Each number is 128 + 32 x the weight over its row's rms, rounded and kept within 0 to 255. Layers, rows and columns count from 0. Numbers have three digits each. The size before them is the row's rms in percent of the matrix's.

# layer 5 attention key, 768x768, rms 0.0436, rows 153-261, columns 128-255
091:159189041141106126141131130093155107104157115155083132130117161155103130163120088126140156100121089137131097117119084117126118134151119169175144077163079081131154116074097217127124141100112154094150097030096152176128077081107145067098148113104128148139113104150126120126181151081100134142121131111136164136162150117180173075128171073124089127096153136099117121153107155141097184185113
096:115153119110162117133151135131141135133152116084149138091104119097139139147114086065179095121085113109130093056132135167128123146139104079198099083090163147165137119101149141107103101143059133161110144126102149182229199154102103164114125111183181168126134080181120050076086068152093117106187081093042136103107112094140112098099130108123103077105118147147123147137099103121122163183133
093:126090146171122127126105095188120158172175064111136138127058105134124112069185188139152167144156142122141129104178174141108170120133094103083133128107186134105108106151112134110115113188127088102117118158135099137163134163098122158145120122097143106113075191156116181114164107135176139089148130167111082153106178076120114122118127132120188110102144081083075098141096169143146083106134
096:073112149112112154121176157131154089164136112054103125149122051059139100084122149107128089176109130114050116111110153114140127125112122100128153154089147083144156110111168153114154107117120132130182101137141115145153130137172087116126158126088159185102138169117155152105124111095091113070151179094121078118138148143129159062129174190192152098150141107213125143133141102098087117141123
093:161112090110126077142198142173087079110147116156138199137224130160177168113123171133166188167123128113119088157128150105191123099141158099050110131132087129125103134144128106126174134179120103093114166141106117088122135120147130108110084181120188106114119150134154140117075115184066142098172093097113106110131105196062150172165127131141165126087159165069102128094116120163157130098141
100:170119107139153104166163067121165136133086109186126125153166164151125100140107149085140094090089091095073146122162137156139127101153121119162137153167087111127071177072114128172095124117111147129147151135146225110071052191100124126143103140128044095107113070142126126095154153118176124146075093090119141070088131176115153081166109095177124160150098151181147057139144121124150205100119
089:218150149152112160145150172103142080141127111184084135079146120117136107121096129110084152154158098088153097137172209138124184104145161162129176124086092121128164164159088085110110157125178182119171144107139143133048097096154120153137104090102124079228146137135118156148175112171157164124206157154105105199130123101084119133116155178128111119133141153203172129133083134105129134082155
095:139140150132113124174105106168073177101181083110134169116148106141109119118145069150148158148150133075061116084110139145117102135126135102168052080133121108119114128151137130136094132094070079139128137109128095071165114111135113162091137145168148202123102127117136053137158123113151184150072147186107085142088136167168172139188103126152093114117159158080170115133109179127162112116122
097:149131105125150133142146177022126064185139147150100116147095109117125089094107113106153144056126142170151110127156123145119121146077130070156113116187149161112102135162124119058100137154113156094175101174141157136185078136118070111166120164122117108133122160167093132144105113191116148124179098086099150156119126164082090124094104126152099121112123166120143135136133076161083132072137
098:154193116179164133147122150170147192123100134011104143094107121132169077133095150115067157113185100106129163106044070157086203076104146129136136101074069137134122112122087119105141139147101132124131123205112145136112138228104171132165138103154131106173169103103089086172075118139071095175103114124116091177136093118172086151079153155064150092081095127152137111123090132083156075177177
093:134133093129147129138104120111107146123109117119154091151129139124149094148166143109195123075118186104186127147125124097076149139097135123118139179129117038144068123075120078160118124122119151108162137113183157113129117085053095059164124187111090067163141150130113098111070090108151112129157094105119105113089114202113165173121142109201157146096184140105168182160141165155179136152158
096:183129108154146112082125093069186090105103123113059121092139118166122082101146099131102160118115159136148116140122143078141087128192127082093101143080163158113144126141178120126138160155129178102112177086164165111133080130079129154132174131076129179130143165127177129135068127119165123154068118108122138095101050125086140093103100131123095085073185106091157074128139148112131136114207
106:087210143130098109179085094167160116131102125099136136135099147079132109125132158132153142172134151131115182148157130110073168142152117183158154115102147159155104049171103116219209117112100107070112120128079162163158160126107139135093196108125115120128099183103174111110158083166171106107088102144106107109137133137126106119184095141078130134078109108140094121158111158147113071151174
094:105190176157106158050075159148110118104141110104127116100068135106096155116176156109105155121106129155168106158144147129105201127092100125115187134118182176109165101110139152169184136124125142123148089110137153094150181175126189167102173128155150179073144190111073124127153090096207117111137169106157090108152161149166076107128131148119084093176148101164139097089161145118167120168083
112:099097161065141116093089130101137114109128168026078086118139120181108148149069154182105171139144179165091108178120122120142167134086160131140114173076147113106161124128093161171179165161094181153172130114171126099151189149152132115120117158146105137068057161084129121088116137076113158136036142106105102104128101147142100144139145131106114107067132142130157103145084118128129041133099
109:126157116112147120143117126128145120147143187094120098156047101138191094146106158150100089106205162158192099121114137174170112148176109145125147084078106155069095104112125141141121112118101146122155126105098106093101121167165090114131121131157145158097065176131102129159092174091041138143070097126092108147153087129149104119133124143092146110134128128110132170136135117128087071083181
109:041187136088119102107139109092118085135166186130132126070134187189171144137074147108158112133120101173103099112173121122105106103089065188104084115122112097165091129115178107155197124210137182073114116135132185098140088153076133157115101121122112161099116111164133162153153132160050148133156163102135101126133162156153111125074140126095105115096128070170179129103102096139108129096103
104:101097191069131136064152176131161142152134205092109128167129108088086173096126046129080143158060143189156175106105168124153148129185082166087148147092196118143141078159134151177107153180135121148135149160110072144164184143125134152148141104065128099096095154133064135100148140127113110101122167110132146108158116101127101135101132169166176124109104103150105131079128114109130062175084
105:122176112110127085131138159121139050132120124175095147090140143097082139118131145233108117142151115128123081178107211091114085126129163115114163151150131142130126138186171148118140151163032125154123135184073117095118141159097090081097114143141104132099138170053156155075166079119091192094124127130141111088089094127169114154130165143174179078190144155166177117056124099106107090099145
112:149147075125165152175121194147127165224101118176086150203116135162144109140063127127097163134154148137129166056169134167161122107131122144081169113100107122152137100157108124136124153137057139086159153121132116113143127107090120135124054125121115135134125148135111093189127151143109067123126140121097120128176135144136105152093133117119109171124112080149142166120152131135177066106150
108:126079116073118112126102088136058141118141089207154127124146107139139152157128148141093151170098127062119177155123142091094126133161114106111081132166040151105153152104094097111102137142157121151107191121129123119074085144111157126126094112124122085134167179126157188182198109102149127154137129104139166122108105169102108138084122143120090140147105156122149092122120135160139191144106
103:140092136126130141116118150068129121089105125083131128141149147124099132097128097173076169126096149142171147187118102069149102091179124141132067135055138152126090158111154165163123179170123184188138108180162172137154146089109207112150170112145087171094110126128142128072189154110102144148114146178112093154162131147143104111132145118106126139194156210053130185066121122115126109146128
115:127192094080162113107074199068165134090170124108201131180148136118138099089096093131163086163122172107129122128092062148093100129156120212116160110167159121162086164130156077087147083081132160132098148129120068121181039162124153121162157160110130140162120115111115197142131062162160109171177151147095185103126133123183065090144084123098134100098129181158120133163124153186241077119124
111:141136120146125102181085088206138100158119152158163152172066100145138109141090094111119151194082088124113147137158104215156144170092119123088124103117160101054133082129147171137201140146103118073129152107171185135145102098136128162132144089171146068140171127092108163129103097094095120111117123108069137111152131131154122082142074147149107159054169128140102146149206151178128112116213
105:167088154154119125171086136101129152170138093211129147111107120161152152099085153092105096150111160075153092188129104164122080170155102114146107139140019114124169101117164084105089101140096152165068117096121156056111064072138157131131109181080109163109107096105157032127140051120044168135123129087153149121187119159152107158111088087152104168117137120089140115092051100117135150134130
106:060142123118125161134132150114094162156097203065106157161118134126096147172121129193129163143116049114032139151101126133093159068086106129124121130127120063114156155141059158076087122106113126167144143174142104145147153130194138076156110100163091118194185158163143083144157121128149084078136106081133099103166167131089151175056118114117117163129097125191127155165102120119123096143077
112:126137096122126089182193182110128115137146111165174087205125098138100159152125185048153119112075161141148208124142130066115142154120160093104119133175142126126131087112178071147155220152110155102106139118068159122140176102111086118051128143108077097128112099138068113079152145172081160150141182090114156183076099117119139118097163148112164127144179119160134085064102136082141102097089
106:122090120104120185114151168118158165079170134123052108178188150142110106172132110103116177194088170132093152175161103113141126099105158207134122058059121120105151109163087125104112131152129142079123145097130117150080185161167071128078135110156110110130179098122091087204158105105082080173144118126128127121136101095083157183070130126155133110123147077091184099160127128096115105111149
107:096122060109167137146144110155122124158112099122115172166079164114125150162220141102121041096132171045164155143143150096104109095157125120099154089133147090148083095152176116121159088165127103146169156137120113146101123115082177163127131100173114149153104155179089160113116155169146166137120075136179147129118095184108082082093109098090163152163102135108095158160110129101109088133107
107:158172124201140071080123052069117170056112103142112099148120091154128138065170106132067148124131138151121045135062139102130145148139137113155149127165153131160109070108129141111142143124099166098143158118098158130128127106167127106132137126102109143156145191112111120109106070139143163122173094076162113108097121138127137119159120115081179190167118058096138093107121154128157105112088
109:091181064095076084126086109098116143127125139111139122169148120142104148177105079070167119093115150099089162174107120136188169078157101147170061149212166101133095213060184119195121157088096114170153106172124137148078160146174133107076158179194111135186087164178103113138093150113128143134123114136079149109144130094130067098135158183090143107106154119106145089147137088144196150101028
098:096158122145102083146075102143179147122192110168121155141082177096154138145177130109131096108179134119082053076114109141067102139160074133185118117060098211171105063114197157135122136140101162090122181089101146073178133158088129093106180107170083100096141202150131072170120114114122132143156094099133163108186113127108110100178110149110155154171132147187189155162150126141104184122137
109:109130095173190117147101129152170128126133135174146134153106115141103096164157157115149047139055184151135098128125139069118187133165168117103094119130161200076081110103075124140130198173128057119048172170109132148153122131166126133123096134217090083144105097147122146172178115155094098102177124178147122125148155147117129109105122116122148078162133134156095130143136156137111090108123
109:104122115142114102135142222076095170130128143138121134145143166195092157184123102203131113177136177113142112113127139104109154115156106121171132111136147172193153225131106187108112133054073125163141101117151126093155102145136136098136137147136110173079131162101132178162169156153164087136176140168075115115106075163066103149114150069076109146148169177121152152156077166128120126150130
112:147138090203128179166140107133103109094096152148134100161125119071145109161123146124114125112164080128156179157130137105139117149177158113170099117137122111073167099056097050128080086095151091124091149095091133168087152079154106120105140163139128135135152128104112128116126131080077046104115158165127059097139142119101155100166145143110103164166143098120089106212206169132131130118120
108:163117112110149138108102162167085138122107184128059100138132115107128083129163116077175172119072105174185109114139136191142148128132176169096046151136155108146116124042072100149128095159181112144127156170156183107119144112153140143126179138162136130118140093152116190102219144106117144143103122132082094155124125139142124108130139136190115060143165091141083136143065138178108128150158
114:071108116167145172112098133082146113184212117166111084157116169151103102168119163146124065107136157114113152140104167161057124150169159072097142082116111133196122143094152124144196102154072097102137125108137111049175094133102102083110161161135159082126122141162171119189144078151071234100132159120096131143117140168128156165102120181175074047160123139184134121160151111156059143134082
108:135144090112095135123109148134116146207165134122123137065139108174102102098109179172097129093097137142169071177140151159134123143046100076153148092142137110217108133115122120097169083191101125139108087127089141121144116138131101063126159117100116068148101166146169148103101092159101100140120120086105167098128069139152121113165086138103123087125112052111181133129075104144142138111129
107:207134126089106170160165195091147104168118116173089175116114164147145097113124084117107139141126118157130113128190176155132118098164093179151141090055152139045146169081080167153103161135156149096121135115178218076116160135155139135142182149108161126116205103108123096092104107125191123139123155119113077090159176125095133166183122153132169123140124153115112150160076187115122144132157
081:149134108087130193119109083115121085107105147140050134067120109116128119134171107211108135138145111159120117135100085139172138168123155123120129133100074126085157132115165125076122143085067175138139077117142100147113127151095103186134128123118125100082181150118204130136171133149144139082160146093100113074125137056147148103112224095105136123062087177122103182123152164116175165034088
081:123124112132133117148195124074132163146123099146099195089142176155150103089119086110126110120100102136207118119108109092117147144089097092101112071128193106137094194143142128170137116157140129109143144106131117169127098125160095101089092073110090092169103099105129158102121137124062106131111089097170131162102134154081145132133126116212130145129164080173116131070073164148176139118152
083:082174151150089113106086099128082099176170164137089091127132096124154146143115155142065202139101147114121106173115139186158147122188083151091117156101116171158134110167169102123066153085105096113129087112178083133134100149147155162103113114121183102101175121122078152108113122088077117166136122078131116049140074104128129147173129217126087128133130141124143133153134189092133108188140
080:109217116120123174078125135088116055131179075129098177120198209162110171133174172119156212120118116082129157123075067134151182149207139144157120097147155146126176131118141136154151145111150121064183084149136143130084104077099137141103122091139086146119119149117137146157098087119110070148116124165116117120124129072115154077186069172148152123159187122151110119044121156083107100108130
090:108147126139155149159098161164147140160135062138113118133142126170156104150119155091123173047114125107086168183051139166144088126148167085191135105159121087189095104138104124121120165120136162122108107114141152127137174105182144154102126132118094126134144124181168144154088105088153110132137119149104132151175107124122113080163062086124133107120149120106138097076128156101084098120137
086:134164167086075167162140136187110121148156162186140156132149120066092152138129135140153121103086217082115140123119132136119178136098129150098115157096141149041111092155121127128186145117115184121121129138127171141120063123108111128149120119081129170171166074098144134123070066136175095083117156129114117173116100168144135103098093104130160145124131131157132137137147073152095157129122
088:119107145140075112091124114142107079096153124152140161113133129135089176141150127167140182143114157145186150161082098136110151124068167104106087180143119133171147096168120110165150157133100160081162124157114148109155084133154122087178124099087089119082135073117095137128200126118123079164159098152111094117143100104146160094098121114168146164223116121105143146087156151086112172154091
086:213157128158105147175089133153092084116165111138123102131156145105133127140152102152146111077078163161171115133155141116174113153178112131050077083112136126121125143136140163113139055148186130154172194115116168106146157124132102149115156127115072083134079101049074147084156118159165096150155162105196111167065155194152137159077137211170097130114121112118094153095147110138100104093108
098:120124138147134126169080095138101090176059139167178124151094129159126127144110134146097129088095103137100132124120102190185186135112093133042083148156147176083117128141131137146186130118130122069048113147146191079113137114121125167119160128106133085099140175107100141032131121153148120107141192130082102120156151186068147125090199125088089149099100114110168106144099138120186160188144
089:147182113129093110149178110036106157111181105086145136131145175112106143083101157192113099177126099101197132088134139154175110075145170123132148074132127156179142194144117112172099100076132121098123174114119133144145120141128111162074128075111141072130156120166109099097167125138098149095059122099102124160120109124110139122145143091104134062175156119193096135122111174128191163104100
096:134084218152169201093186116123106159126132144071142142175154114163095176146151083141094132152165123080098106113067120101128193087134105091106122172109097165123132160160065115100117170138117148131110124180178131132102118159108095156139146100096136086160120111132101173088131104066150067142150155164060120126178088151109148112058120134154123170133150066126216173115091125124131139104114
093:150114145086164185108112126136159097121125155179136076110142153113118152165139162183133128125143027148111066113131101104163154124163166058088165156139113116126141174154089101081139057189116121151180137092105103152109131165137122073154143130115057122082111111110108178074081148100122068132108149148154142119103141147136169154150127104105093093098129157141126155148146112126097071173145
096:129100122147155116112118158118104129130112102093079147134111147107096159103168073107153124142115081113065109140125104194212171174109126167133154161129113114073134134087118172114124211199063171160162114150170083096179071146121205145123150128121051155121133092068116162120096094057083166117126128164141170098076149061134114103192081131175128175099076132161094122161191131148051179092129
094:121119123123126198131112127184122135125193160127138149137059131150139154182067135139108135162139091123079156125145117106129168124108086093094122121154144101120128140146129136098135156122089141083093131202127135117140094091099163145130142164090160185129146190154061119168096116071064152182095090085090132081138123119123164082178174145091101128163167102135131134105187162119142170144141
100:172174168105090076168140148165085135124131159149117136081155208035144130095103167112145085122136133113056093114092195139169117056084147094085096151133110182121114127169131119125134131143099129164074108127141167094128176112154108138132088158154157054169167100085160129097071135018127129154169150047180143166102156092143137134112057091151140141072131175160040102097185124126110121137105
092:090116127147128148127165156137101136139087138143159095125124155143098175166162150169167155159118099116134129161121079157088134185150175143103104114093135121175093148122119109079142073093150052092105132126070123163157152053093110135121189110168119150149166107151143154156100020113136156167168169153069164076142159101107113159070074123113121087115127155202170137167116124160097131147166
100:125084106162110136107145068134110113163108120122156203155089135100114116111126129145051207104218168180138122108091136140103103103060122081093117147106072157145168149137137138145121146077123104109153077170157110107119114168127170117122095056165169161098138090100123131169159166142105146124078112133120167151110184073162110149108153134115113150144121130126147093185126134106165153108142
095:169109157105072083139115129079129166138141152162131108127185187100060120125110136179148150159142079153127125179123055076124167141119144130119092064172074131132128097153120083144221067114125087141096118155158120099168191124145120159109090182112087060135119068128089144109125135180180168159090077105139091102108170113073116109154133121100153106085144139113132143071108154128155123116157
096:108158139123152130099134129152120172106103151114114141131166089073077178086071125180110137170142104170193135117125115139143177149075136095160152031083128086128088127141138067152127111106141136123139099105047135150158138160171121092136135108148152127119129152090118130160141079130185116156169137092088147163133150093130094102209137101156092119125110138096131120076166141144110089065141
100:117089051166151183089086128073156150124131109139177145127129177154129190149147159178109128167202158143159119078136071104169162174115163105136105113144165155224095135117146086114129130158138075044166111173065094122144114128144104086060130189160101197060092135134141177165120113100112136065083155131091197173127128104134145154156142128151121148248125113150151144139149139101081104125105
097:086094094159098177103103140116086117128119136139085174135139117133158160148134109131135114163138153104139142108141177157124121143122154137096112081156141161158114132130084204146083099053114124190133139106106160107157180106093142130164213086120134114145105105073147161153187104137087175157115141144124122140094094112097164116055152096114131115105140120162124129105110189106170106093090
097:110062145064185138087127175120151088078124102107081116089156107133129105122119132155139131091089099166123138158176129132142127141192119135120120179164120110087114147148095092142095119100046163104109110129080165114089114094162138130104156134176106108151115140116092096136188156082141128112137120108129078105133120124125142158083149160154127100136167180162065135130073219151086073139170
098:131086121099150136120121156021110117187144166135105157110167205171137114065150116122083143175081105103189116165130096114152102102110127105168093118176096155112133118156099153101133121063181112159115152153125145154120140171108117101142117109192075123158138103147159185090085125145110159114132143191112167144136093135066178086088153114089136170148120118127155123138105180107107148138128
095:136119133142147135106156108167138129104206130097166124164141169110159145158139136150112119109094118072135101137146095088085177133115194161065164076120164200139159140101149139075120147120149152162137118153142140112130116159116124122101152154129168121107124158101143179138156101142110175124105151111129101110118077170101122157121088177169122137114077113145149126163115123084180111164105
101:130121127071085153132102075135139117160111085134120078151012132156146116097184158175109131170116150161095112113140163159146118119083141137128092111146125134127196119123128177138136151120125140140120114077104134125148141155148104170108155114181168170125136128151097129128046116136123149119136144147152177123097114087114118116166125133168146081127149101088143133149145056104096159110158
102:164132141130144101130151146153177165143141123151077099138115156129137157123130186128094254124143171106126152103107154126135135088115169127092109107185090087139182103168099138184151084127138099122082099160105091173116107122139105091152126144107199142118126139110134140087117163107088133123178163096144109154119146157066175153071116104122196114105107107098068148135160116159155146117062
097:174143075152124139138091072105132170105166101224164137115114101155136089156083157094162127099160167109157096126098120143159122142106094130085141083118135135178157086148125093131138116150075158154119127126144154144156163144094133128098153138102119135147153109166126152154129121159168131115152116151160138173127124090138077124172132138165102078121177167080157106108114160118114139103084
092:176117113125149097120127137177163128147132148105160095115103178109149099108135166104128125126094186115084133146177165158151126125121185146120074097091107131112149107137118095151213103154146105111145075139179120131111112129143165103129158135117101151114094150092124133122091124107137158151100109076126181075127139150082125148100157069129101068161165098091101148051133072125180162169119
098:091107141186134141127160139088123142126089121063187169177161137149155152078117151126165109195175081146143106102122079101073120131133119092102122146130151178150103158123110104085157101147108164099140051121045121157110130145070126170135151151093133135123165114170040104080117110137125144103084115127148145111186046084117086131105108140165164111155146139102131185073102169156113102177157
097:097142088139109145126145100092108127026166159156117145093119152125135227115106166143119170146091113208094084078122138151111118061116165120129154100149144073090082141167141123103123169172121192139102107119086119129108073162136181138133158146168124130106146101124142143132141051166118131127149137107068098163155152147171129130126109200065150095142047129125186087122096125090093111114086
099:140078128130120130163160092145171150110114083171127124096120165064067128176082126147143125144175166120107139135154212133175122136110113103129130175152142083105108166100074121062130107181152103131133138155104145107162129115141095110091124103120124125097171111149141149143124091090161099173138146119163091117145168202081153165088125094139149089104122172079076139135177119164184103144114
098:092145216139113196093062092096155136163113105150123066105168116138185133118152106189153178079145104140138188112113111084176092183141096102099128123115130099165106142170172148158110121118129129080164139116111140098154131140080171091114062106130178156090093154179123121150127155146161127100095148140121131143095088115083117159122207132117096170112098133166135146115184117100091180124063
097:156120129133150101101137158148094153109121073227136105121080092100113128103145062175148150108147152168104139051075151161105163118157156085097132139106111149132151184137147151141058146078142123124102106147139114109123128141117127142125183138140177178159078147138165095168121140164178150141162117152171097104097118139117150121177132144118096122144129119128113113110112182118128154102174
094:203178130070175159117158152170109159151156139130138152158138160162159154122113130179052134114103178127137119122107182118157153121178143138115141115149111150183114128105082140136125142171107100082156161169083118156176175108118071126149144154125184091140187113141102127099098123156139161092111110141138143127079147159148164184141166073139159101080156082143086168107113131168136152148174
096:077168051181161132132139044140194108117145143083150121116154104172121046093137114154077143107172103106133128035154163115160061060179092172124137132138078148115128138095158119121109132099129151141129134169110125133086135110191154144134112145166157168154078150190085178111153069117155144130138156176143154090106097151173167129064147156119148168087087157163137176097096105117137173125069
098:103171187175164129175087126076122111110102103090122165072115151179156100122080079193101140145160144145204108069174090142199184108199067105117130096168136053164149135140122132174124134103167181058074088141125152135117101147103163150128132132123086130193071141104110125136169144165103145118137164149168140101128109096086103131105122078150136196143168134093162113125074099169161129155141
100:151110122099043169169103151125119174150106097107084090138172141105174106116146110148129125127152194161099111095113109093165132126133150169113126103142174167112123130155118103102128115120078185141122203209125163140176138120125115147150129113150157134177110185114064112144130148148115159134177120164114115138149085074094094078169132157095164123096141103112057162092151171105104120089137
098:189165182143107143068050112122157150151172129126159094113081091194111129104111080159095162143122071163107177162162038157147148113141143177143142077113161096096133084163158106150125082156036148138191169148126114134115105138115082105140137155168167162091151133189143077105149107141170080111139142105080062157135109133104165135087158117068143108077103150131138162087101093120175089193164
098:124079117130124055127091115141048120149067038100106114149158083128133110125141095172116136095116137138107163098154111128152099101110098119143073146071119092139137158169114095123108097097136097131171137150090130100157169100162120148111134089111112130137094137094161210119125157159113170070145123080138169122067110120102134131138137077146137145074148129144143143147149178134171111126172
100:160086133215165118134165132179133139172117146084104121141112107080109218125095143152146135164162149146096155162097068093036103125059096084090072151144065125128118137132101138087123126137107099104119137106173082102116126143143140092144143098141145096148163118139145139128141096143136053058135099122175107092142080108154120114146081111104127090130110161149110166167107095118093217117174
095:094124101174100084110077103091099120107105093133089092128153119106156106099159102143151071166102113157090078147152084128141153130042122084144116166190178075115205161153161173093104174144173134137111079109140151152096140117139086133083126118064129081150183147195125072138189155158112212107115113122148121102110143158122117122170157104136174090146106147114189154079145100132099160116125
096:113136149153155143122170118187108141106126151056076120092104062147133053097115111079090146119107131119104087130092114174117083114130139101133127132136137107138204097186108121106193198105161148130165144185122125154084094121146091136151133147112101116098170163169148167173138122132087136127139183184132125137119118108137101132144137148162089105149112168145200100095139092106081171195123
095:188106075134185051094132108116156089127184123129114112117131150102108164168133078171180128150123097171105199095102108110065087111125144190068150106108119093115151107137150142151151164082132176173156128163126139097072125153089102108143108151094145177128141103082066087124131099129132000115097156121170147166110168200132078108153097121126164201183136161138140091185135101086110174187183
105:099115089086123128146085061067136098121110153086162098100067101128138143158081129119081152173127078101169098142110113162167206149101116104133065053093151141146154176086107092161135126167125154127136112118103108150153082138127175151135100145103072216097129190174092130159078134116100126091121133095104133198094094123128145104180162103108176114131136139126105130074102134108163104144144
105:108089155133096115147092162118141122111174128160118085105113155166118147157093120103194086154149133167097058122093067065143116105139092128140107143160122094103154162157119187162109145141120074119123090042101113105111070167168112113110116123126096159147119156103179107109113129157210142133128147123150172105142084168074126121188125112125130067105082121143085189106121096174149137131132
096:124117128129127149116121174149140128134139127138134156107132153171125080134078131139125127108122185136121182087083126084072138073048136138111154070139132103138098129140137169114173122125134113129079139126106093087139094176160119133118122167158195094080086104144082123100130183149169134144089092140091128201137168133077090122118117129142136184091135153106140139196049179117185163126056
095:166133125155122119116118059215089127131122116123154090158161134122107118081179158097149098174114140122132150122133114164123152165053110137122128169170164069146099086136108121122110136130152114193067168107140149128159181142173120119070056148142191076125200106150101120148069110162146135073168101095126113133162154158117079118135120124151118072075157110109048116114068176197144111157136
100:097105119134132154140183153138121162055136153091138125141133131089151126143156118149146091143161124125091010141152152164186137121138147192107158163164150104136086102140134052140133079154126104138174068214141172078097125100070101090135119170091154178138136122128173165117126196144178106128175147128096111125123107124117107188160071137161151095102144150110127065095137163120099107101091
096:154101118081100066085135194135140146146153138127109101110102138157164084159143107131174069062100167125044121188119141130112142118154122174151154085094167139115126152106171154066159137169156110085155130117168136098208166187075128120144099143106123097123177152089153088094108109118146131069123132173203143142120150154103129182093149081122129134132111129137163071132158087104105131112135
101:148092126114096126174103151159115136121108076164165069139154120165120075116102095073085065083125157115140088132114156123099094113100086163118132113139085158103129090081137121114177129100158139138146098119125121154161152082100135137152104095065110111046134094153147112116110072112127054160142102103141161096190138110092133160101093130111134104179170114162127135096140189160147129132120
096:140111113123161142108144177152113082092170079119113103121102120074133088096107164089211075155146123125136151092138145101106164163153154058171132114124134162180130152123126096176158145170099117119122155159136114121126132114125154127149024134136100122111156072090127078165096136104140041169105122188191069179107124157123133083129134098139148123118142121159132171069130142198108162132151
098:092125144135121116188146138147111113123091172173186120133191122114108134205179123118164144159171134064209109145102146096098096095097161108122183075115122204200184140155095148136162195096141093112105133145082131101160118135106137108160120173108135159086151051125124154162109126153108125189114101143134119089135190118201090129169113106109105061154147143150099144100133160137161135125137
101:204138099130100207151148086081159103106139174205155191134152130158145153143137129089108177197147106139123129142162137141072132203182129095151147134162143128069063161098116194144096158119128123129137132089110097106129063164145121122138162071109142090139131074079107127146154127125122088124126143140092104116121110133109138104129166127196103174119128105111120092167166161156115134108094
099:102136117142194119078147122144056150150178142084126136196139117142035180135135088089110126114162091117093134141124116123187188110150088145135104187174110107120118098130095077152101071185133079109049129161151105186164077127160138132109142136180060131146103087143106140117230107135137125181132128090163134153137160136096115135110184139081107097190152084131087154125106090157176065141053
099:132145111116150155072157109139120123091181106129128162126104119133100133154167157113157130156120122094167139112102101163125156060126181119109107135106077191144128123125162075137077132161087134127153106121133070165128078102203106063113138190156103131123147144138063060096108156138118123090093129151109083142106162090132105124118167146141113167170125121078090167143113170161075119067089
099:122161123097086123152167097207156073113128143112132141092135092165127109141111105138142159136060135212066132145059107134069068124124160188096090097082116152153182159125118109131221147150156150179156167140127113101093114090182115135098154153077069128127118112157108131124126154168088104128067171131167120095161145105197122144151178185150135138141117156092144139150172104144172164073089
101:189123141056066149092108163130140095099107126086128069086117140140104058065091158143141163152116139120137118116141101064109101191108073178132102149129119151106082097103129149101142099099128151098108149115093128067171199124109128217152185199115145106184098156152136103159071093137147186153159073114142203169111181161147123058115118159137159164146067116140072150147177107127162064114169
098:142115097142172123165192149152121088160098081125141162115103047177151127130119116136115137140174127086154137098120162166147095158087103142123193168176124098173133171133103128131156100145113102138156122139157168124175147176068169164126139090169132127129154107118120150121119120175105138116145079128143133189154068099140136114115152187169093087182124102107130131124057160145138117037154
096:142161095117092056029119159130191090154140110132103100133121105218129078126082163115150129116080098134115138114126144114121169120103208115076172140111127071116124147159135086100114119082155126119131090100117128104152109171153063123118159101101114114112082109157137128162113147139188076158134082127177141118150129112157110082113110158192132113141127065173193125132138061127169097242134
102:088125117146116145154136115109134122130178084102142141060072144162120120121189138131109157127200177154130040081070160107144165113189083129150090158106124144180163101130120137145146117162144106119130163179123115141151122171140150151096161131125126121085157170117095122123111138106099136089099099172167147137106149099097152147105114129167110110112122099149182176109076153139152070086123
096:137115127117104135135154132086145085092121187132190077140107176142122124100166167121096147112085078147151146072119151174142115077144137153116131144220154123151081121134148085121125077138093149144161130114144119174140107108122115073114126143094113142159088102080108101069101089131107159117149119143123093097140124097179132131140123077116087134063135152092083118062158204117112149068161
103:112161177122118160133161121092129086138105135101132139137122108184123178132110127176063139162125129128129152195103125071124175153108123145151157145111121096143151174151127114169142094092148132086144110198121103131084174124076103103108113107138096112081111107099123160144157087120174100075109127123177118118132093114142135142147146113144120125095126094156059132103114143072172113162141
097:113112116127175150100115136076124158074098159148134104141135099178139184068119123153112166107190111114166087122130147100104175142136136106127151087131182139152109102146122112117149101107118066138110139153087162150170090179149186092158198151124048114144071141142162139129194157137200129115129087128099099095113166081134034064143125134091116182111157112106145092115127224115158104184135
100:163145159144133179079187164164124134118150153090125120201143127101114159183153169129140143088140119089190115078139069084134098113168125094087116111155145153164169119079155136136132165079140164102080162082192101110162141151137125095126144172119135070177102142110121146118152139081082116133154084021162106092198136169103141121137163113134088140179108089131090136136125094083170072177128
092:106170134103225117095115173174146079093103156094160129159182177078136088138163111149153187145106137114158098133198103138124118141142128152126058137127096127124121106129123121180196094138108138178152129169198085104141124134152175148056115134140083107123134115130126127151131110136175119142081134096093156171099111174154119182149157098136180139125137123129182114122167109149155142107094
084:134074151115083119176126150100103151134182099107124120134109132142144129141070128153182122124129167109166161118148160098149100187107080138180123141170131073125173158095087186065059122155148148195108216184185048120107097093080125068175093118130111150113085094024188142072105159148138138123110029152102070138143149128073100097163072119157114101143146096114123126199061152145098089136150
084:137116118099094131133170112123169106168084143159117095128160095152095163093133109169085113180099145136128147201129128148109171145117125084123124181151131180137089149104118122143104081115164074074107145123142144057134156132127134181138130144118137189118139130237140141137114105151052132117130163182158102091112113131126079146102145138127144094087092087160174140079153161156107098098112
089:181158098139112128094115118097101120145109122076121103109141108143148182118153107144106058139154102135128124170040152128135127122148147131138116126105134077053116101117149169139106135091083115192117204170127137125072106158055073194185088101138118163126123149169087142184129131124132131157095108125143102090110161141127163141140100097132129148095093186144174179195118131078110147088105
095:141147054087153105088115149162103120143145128148167136146089174159095166150123105083077120088144103178161099181137125168100112108143132112166170145174131144071138125132122164179141143136132161123142087080172151137123101153163143147143135077188101105132167119185161107152145131122116080094137115120167186179129133088056128105109136122142114091202119149185112113152130132098148135092166
085:108141104112190152167134135117161070142140163143191111125142078152164143173124146126084135099108117134159068147134155107105088156110135144107068115113128113107132051116114158126132093141143102106140119128169117097153113103121163166157158169109130072104056136119138076104154122134171102198132114095213138089106079105104105110122120118122207144123113098115104151133172131059166151065060